Each number is 128 + 32 x the weight over the matrix's rms, rounded and kept within 0 to 255. Layers, rows and columns count from 0.

# layer 2 MLP down (transposed), 448x160, rms 0.0658, rows 31-56, columns 120-159
[[ 14  70 192 139 133 154 152  95 123  76 112  92 111 181  87 166  99 159  82 129 111 149 210 154 158 126 125  80 158 118 144 165 113 157 155 136 173 135 148  77]
 [128  75 120 152 102  74 172 131 141  86 115 194 175 121 169 111  61 145 124  47 104 137 104 209 172 125 111  93 121 130 138 141 104 119  96  74 110  79 134 110]
 [145 118 164 136 136 156 137 180 105  76  96 132 127 159 108 133 126 148 113 127 141 167 202 126 174  98 154 149 112 153 127  99 122  83  51 174 147 135  98 144]
 [146 155 130  80 176 115 107 121 109 129 117  80 115 123 155 155 165  86 113 149 100 173 116 119 142 130 155 205 161 146 121  19  94 166 129 101 157 166 153  60]
 [ 90  79 121 107 102 106 100  87 125 150 145 164 168 144 104  98 157  90  89  93 120 141  93 163 124 145 144 108 145 132 106 173 139 183 106 144  79 168  76 143]
 [231 123 156 118 158  91 116 128 135 126 137 149 121 142 133  46 178  97 137 144 125  82 111 149  90 129 158 140 109 179 188 116 138 198 110 112 101  95 141  67]
 [150 146 134  99 124  80 153 104 120 135 134 108 121 162 124  47 117 104  98 146 123 132 131 129 149 184 150  88 153 126 130 109 115 123 128 125 142 139 161 181]
 [135 126 138 132 139 152 100 102 145 160 191 114  81 154 106  97 151 113 156 113 115  82 136 109 157 129 166  92 197 156 116 169 178 129 153 122 177 106 129  95]
 [150  91  93  65 101 190 161 100 111 177 116 132 138 105 246  84  82 111 158 176 160 157 137 126 139 140 103 122 100 136 171 156 118 114 139 158 161  95 148 136]
 [147 168 142  76 121 118  80 136 123 183  92 116 127  95 135  96 168 142  52 106 134  98 131 172 150 140 186 183 117 159 165 111 150 104 140 136  93 106 121 144]
 [165 119 132 170 102 103 125 115 129 144 176 179 168 148 157 107 136  93 128 135 154  94 103 120 148 165  94 127 170 146 109  20 162 123 119 136 133  78  87 132]
 [170 167  99 194 118 157 167 116 140  48  66 140  72 150 128  90  81  72 154 128 155 107  89  98 182  84 136 161 146 129 124 162 143 124 109 124 142 157 138 135]
 [ 90 131 118 158  86 104 104 131 201 115 151 141 142 123 134 112 118 181 156 130 113 115 185 160 163 120 129 166 144  97 185 191 136 104 150 143 181 149 110 113]
 [ 69  93 106 150 112  79 157 143  95 158 146 126 159 172 108 147 144 186 151  43 168  75 158 126 124 133 149 195  97  98 138 208 128 175 142 193 157 184 172 151]
 [108 169 131  98 164 146  86 136 132 185 135 135  54 111 144 110 128 141 103 103 109  91 132 110 105 143 165  85 107 173 130 150 156 134 159  72 144 110 106 115]
 [ 77 120 157 151 161 167  93 137 105 148  87 135 102 113 103  87 124 146 123 157 161 153 137 135 117 153 125 176 166 107 105 116 119 102 138 153  86 158 131  80]
 [ 75  45 147 122 155 106 145 102 164 163 132 100 121 190 180  95  99 159 126  58 124 160 170 170 182 152 170 131 151 121  82 141 146 161 129  90 177 133 157 152]
 [104 119 111 125 110  86 112 169 129  93 133 175  65 114 186 149 165 101 199 114 127  75  85 151 109 141 103 114 138 106  95  96 154 109 131 129 133 109  90 128]
 [148 102 198 203 195  91 105 130  54 159 107 125 185  97 172 160  58 128 116  89 115 116 124 148 135  81 142 148 158 140 179 159 126 140 120 166 165  59 133 175]
 [123 141 148 147  78  84 148  92  95 119 110  74 148 161 110  99 143 120   9 161 147  90 155 154 132 123 183 157 161 107 165  90 137 126 193  95 140 120 129 109]
 [166 117 146 116 122 105  92  83  22 160 132 128 135 123 126 129 116 106 156 188 155 130 198 191  79 140 198 167  80 176 129 144  97 175 105  93 156  95 130 179]
 [111 140 154  99 134 151 119 113 156 124  85 132 146 126 110 104 135 108 134 123  72 173 152 130 148 112 157 161 144 105 148 105  85 118 118  78 118 135 160 134]
 [123 105 117  84 145 136 150 154 117 114 137 115 107  86 161 108  86 113 114 145 116 156 151 171 103  84 132 127 145 136 185 102 123 132 102 125 146 147 150 137]
 [151 102 119 136 151 115 151 146 180 108 157 117 128 142 158 121 163 164 126 137 120 117 122  74 113 126  97  93 118 174  68 143  64 146 113 114 136 172 138 244]
 [168  53  79  97 129 140 123 114 127 118 136 113 174 198 118 146  74 178 155 118 166 107  89 153 156 146  91 126 193 186 117 211 111 135 110 110 116 116 155 166]
 [125 117 117 122 113 156 162 210  79 155 166 139 119 129 129 159 143 210 166 137 135 140 181  87  94  87  68  75  83 136  36 146 157 163 170 116 116 133 138 138]]
# layer 2 MLP gate, 448x160, rms 0.266, rows 32-56, columns 120-159
[[192 122 125 199 101  94 136  68 188 107  97 169 139 144 165  65 101 126 154  66  69 133  88 164 197 101 108  87 172 131 161 147  88 103 165 188 160  87 147 129]
 [102 153 110 153 117 101  72 157  87 103  81 130 134 106 140  91 182 144 107 124 118 123 127 138 147 175 136 197 107 166 176 132  93 162 129 196 158 101  57 109]
 [118 124 123 100 111 116  81 121 129 124 113  92 135 142 113 147 102  59 156 167 140 173 116  99 147 101  64 185 143  91 116  95 147 107 120  97 116 111 146 130]
 [168 138 161 187  96 159  82 184  73  79  96  72  97 112 126 129  71 135 163  78 170  34 151 132 157 146  93 174  83 101 159  77 128  89 113 126 119 130 193  65]
 [215 144 185 164 190 188 147 139 139  75 195 105 137 137  70 146 134  81 165 154 172  93 111  62 135 148 149 117 129 168 119 145 142  99 113 148 220  84 130 118]
 [ 98 157 145 180  78 126  80 109 107  86 119 123  95 135 131 129 112 151  79 117 126 138 157  90 160 113  85 134 132  87 156 110 138 201 112 112 103 151  81 133]
 [114 103 110 103 129 117  98 111 176 157 153 107 140 188 108  97 150 121 120 144 179  58 109 153 143  63 138  96 100 165 117 118 121 111 148 160 117 100  80 110]
 [148 105 143 145 142 149 137 134 150  64 130 124  88 165 142 146 160  64  97 153 123  76 109 143 126 128 139 131 149 154  78 109  92 156 101 123 103 119 109  51]
 [164  83 151 134  72 145  94 131 102 139 102 142 127 114 137  98 160 108 103 132 172  86 138  80 116 125 138 123 112 174 177  75 143 111 139 132  98 179  71 130]
 [ 96 140 132 110 174 190 113 134 114 132 107 150 126 108 106  65 117 148 115 109 104 134 152 171 175  87 179  77  93 110 100 103 144  88 115  82  73 143 131 141]
 [ 98 137  60 170 170 168 151 138 128 116 133 143 187  62  81  58  83  87 163 164 166 130  88  84 221 118 101 117 109 140 136 151  65  82 183 150 112 119 120 191]
 [137  88 109 178 127 155 115 124 124 160  99 173 166 128 116 131 129 181  98 137 103 112 121 163  95 129 155  55  95 143 108  99 135 127 100 151 107 117 138  82]
 [177 148 202 178 208 200 127 126 131 105 119 113  89 178 110 160  50 182 109 121 149  73 129 149 132 127  85  97 131 120 150 161  79  65 159 148 133  87 108 162]
 [ 96  74  91 112 158 160 117 162 102 140 124  89 103  64 184  89 110 145 106 122 127 107 142 148  83  95 118  74  70 138 103 135 150 121 246 114 111 145  45  89]
 [ 78 109 137 179 123 109 134 168 115 123 123  65 147 113 109 119 141 137 166 117 125 119 126 147  66 146  87 171 169  85 139 176  97 145 189 138 108  69 117 119]
 [ 79 190 166 181 222 147 159  86 147 178 165 103 127 134 151 154 137 124 147 139 171 112  43 113 120 167 127 198 139  88 190 139 125  84 146 126  87  72 127 144]
 [137 140 120 188 128 130 171 106  64 162  74 137 126 100  70  75  82 162 150 111 111 179 181  91 163 106  81 222  87 130 183  70  96 103 130  98 120  96 168 148]
 [126 140 168 125 178 198 135  90  98 116 138 113 107 157  94 158 107 140 162 114 137 110 197 134 141 123  82 145  98 160 120  75 116 158 138 166 112 104 114  85]
 [197 126 171 145 126 125 111 164  57 183 184  64 144  97  54 182 166  82  80 146 152 109 153 136 155  94 155 102 188 117 137 149 160  59 143 152  85  67  98 138]
 [120 140 132  89 115 176  88  67  89 200 149 157  87  76  92 120 132 131 106  83 109 168 108 130 119 155 186 162  67 180 140 139 113  96  45 153 138 136 184 147]
 [ 98 135 157 118 106 121  95 153 144 144 141 108 102 134 147  97 167 134 122  71 119 133 134 112 106 135 125 119 193 158 130 125 111 140 136 145 154 117 139  74]
 [ 89 126  99  73 185 135 140 136 111  94 164 117 116 116 185 150 114 149 119 122 119  94 144 148 129  90  89  88  87  99 166 155 130  99 116 157 128 114  94 131]
 [107 123 149  99 129  96 209 131 101 140 141 163 100 143 128 147  98  88  98 127 101 204 187  50 174 172 146 142 154 119 164 144 116 164  83 162 121 107 147 128]
 [136  96 137 159 114 178 141 115  94 136 130 188 135 112  83 144  58 148 112 177 180  65 163 113 136 108 125 100  12 128  54 146 105 134 167 170 153  78 129 157]
 [174 132  92 130 105 153 189 101  97  98 131  98 191  98 107 119 152 141  59 139 166 154  72 141 119 138 121  48 115 124 157 169  77 172 102 140 205 132 175 128]]
# layer 2 MLP up, 448x160, rms 0.279, rows 32-56, columns 120-159
[[140 132 100 131 121 138 135 137 124 111 132 141 129 161 177 148 186 135 115 149 115 146 101  47 152  98 121  96  96  36 185 149 126 129 140 139 159 124  80 128]
 [232 112 140  91  96 155  28 101 168 148 136  66 139  69 172  85 130 105 148 142 142 108  87 142  87 109 107 174 137 121 143 132 162 140 120 155 127 105 138 149]
 [137  77 120 151 115 109 148 188 145  86 177 116 133  87 119 109 144 137 112 149 149  99 158  89 147  74  79  94  91  91 147 160 126  99 101 132  79 113  92 206]
 [ 98 187  98 179 114 157 151 125 157 115 146 139 125 145 139 105 131 156 134 137 127 157  82 121 148 113 128 137 159 188 125 119  87 159 129 142 128  94 140 120]
 [126  93 156 166 200 111 193 171 152 114 127 145 145  92 123  86 138 157 140 135  96  91 127 183  94 188 103 113  93 126  71 126 107 141  71 122 125 109 139 255]
 [111 111  83 128 106 109 130 132 169 131 127 137 111 160 155 136 151 121 121 108 133 144  77  98 115 142 108 108 128 126 145 128 151 134 102 139 125 129 144  66]
 [125  98 121  79 157 125 124 106 101 115 129 165 159 108 135 172 101 121 172 140 128 152 127 129  86  82 144  82 142 123  94 134 114 117 167 139 127 117 158 123]
 [ 73 171 103 124 167 171 187 212 146 169 107 124 105 151  59 143 185 159 123 128 167 122 143 184  91 127 174 133 108 127 173  77 161  75  61  89 100  99 103 128]
 [140 146 130 124 144 128 148 132 117 121 116 148 123 145 104 133 114 107 152  97  87 123 147 118 100 100 145 116 126 157  80 188 133 126 140 112 110 169 150  82]
 [170  99  86 146  85 126 166  90 133 159 151 102 152 115 115 129 165 135 171 176 115 117  91 112  89 161  76 124 142 134  99 139 125 101 133 119 124 102 165 127]
 [116  99 176 131  81 130 172 153  80 177 154 132 150 133 103  49 190 140 150 109  74  63 151 133 141 148 158 142 148  87 171 120  57 154 184 139 135 118 130 147]
 [167 113 127 113 137 127 164 127 146 147  85 122  86 161 142 152 103 133 147 123 137  72 123 121 109 168 105 138 143 177 150 146 110 120 122 130 131 141 146 145]
 [119 136 139  92 106 163 102  70 166 149 117 106  91 116 201  97 190  99 112 159 164 174  76 143 119 147 113 142 236 149 131  98 173 150 195 179  67 132  72 136]
 [123  89 149 114 123 115 100 198 127 147 114  48 114 127 121  87 111 170 158  83 154 135 150 157 105  81 105 172 111 161 117 157 154 105 156  84 122 187 107 119]
 [153 160 116 139 115 202 160 120  99  73 128 148 132 134 129 113  96 186 123  82  78  95 150 151 172 106 100 155 122 124 141 166 120 142 109 124 150 129 126 148]
 [211 140 111  99  70 128 100 162 159 132 106 103 136 123 128 103  71  80 138 185 150 101 182 123 122 168 172  91  98 157 114 117 117 109 156 155 113 134 123  90]
 [164 101  93 115 113 172 123 111 123 151 108 106 150 173 118 145 122 137 117 107 154  24 108 151  82 126 110 119 185 130 155  84 168 117 111 122 133 169 173 114]
 [106 126 101  96 120 181 142 114 135 125 141 103  88 156 103 129 182 157 162 136 128 129 169 139 125 204  94 176 141 158 115 147 101 105 139 121 119 132 121  66]
 [185 116 140  74 131 175  68 129 132 134 166  91 160 141  93 173 101 158 146 140 126 103 165  94  99 125 106 151 178 108 108 144 106  99  76 138 102 133 128 121]
 [149 145 151 116 173 106 168  96 121 121 121 157 104  92 146 114 129 156 109 135  67 136  95 101 131 178 115 147 156 148 131 156 127 153 153 171 104 173 153 138]
 [142 150  96  88  90 129  94 152  99 137 193 120  83 179 134 118 143 173 181  87 142 105 118  73 129  85 152  95 145 180 149 106 136 137 139 116 147 114  65 110]
 [135 112 129 136  94 151 151 120 126 113 129 128 159 118 112  89 157 155 143 148 111 126  98 131 121  99  76 100 127 108 116  99 157 110 100 132 131 107  92 131]
 [110 156 124 100  58  88 124 139  82 158 114 124 106 137  90 140 112 100  67 147 166  88 142 157 129  96 147 159 101 127 138 103 105 156 188 136 160 119 132 106]
 [130 155 161 170 115 133 158 116 165 154 137 118 196  67 151 114 142 105 101 159 136 120 141 223  86 149 107 135  97 133 149 129 121 166 110 136 153 173 138  96]
 [135  79 116 139 136 123 108 103 138 148 144 143 106  53  67 113 128 124 177 138 147 135 131  78 127 117 131 154 128  89 114  93 131 155  94  75  88  44 157 156]]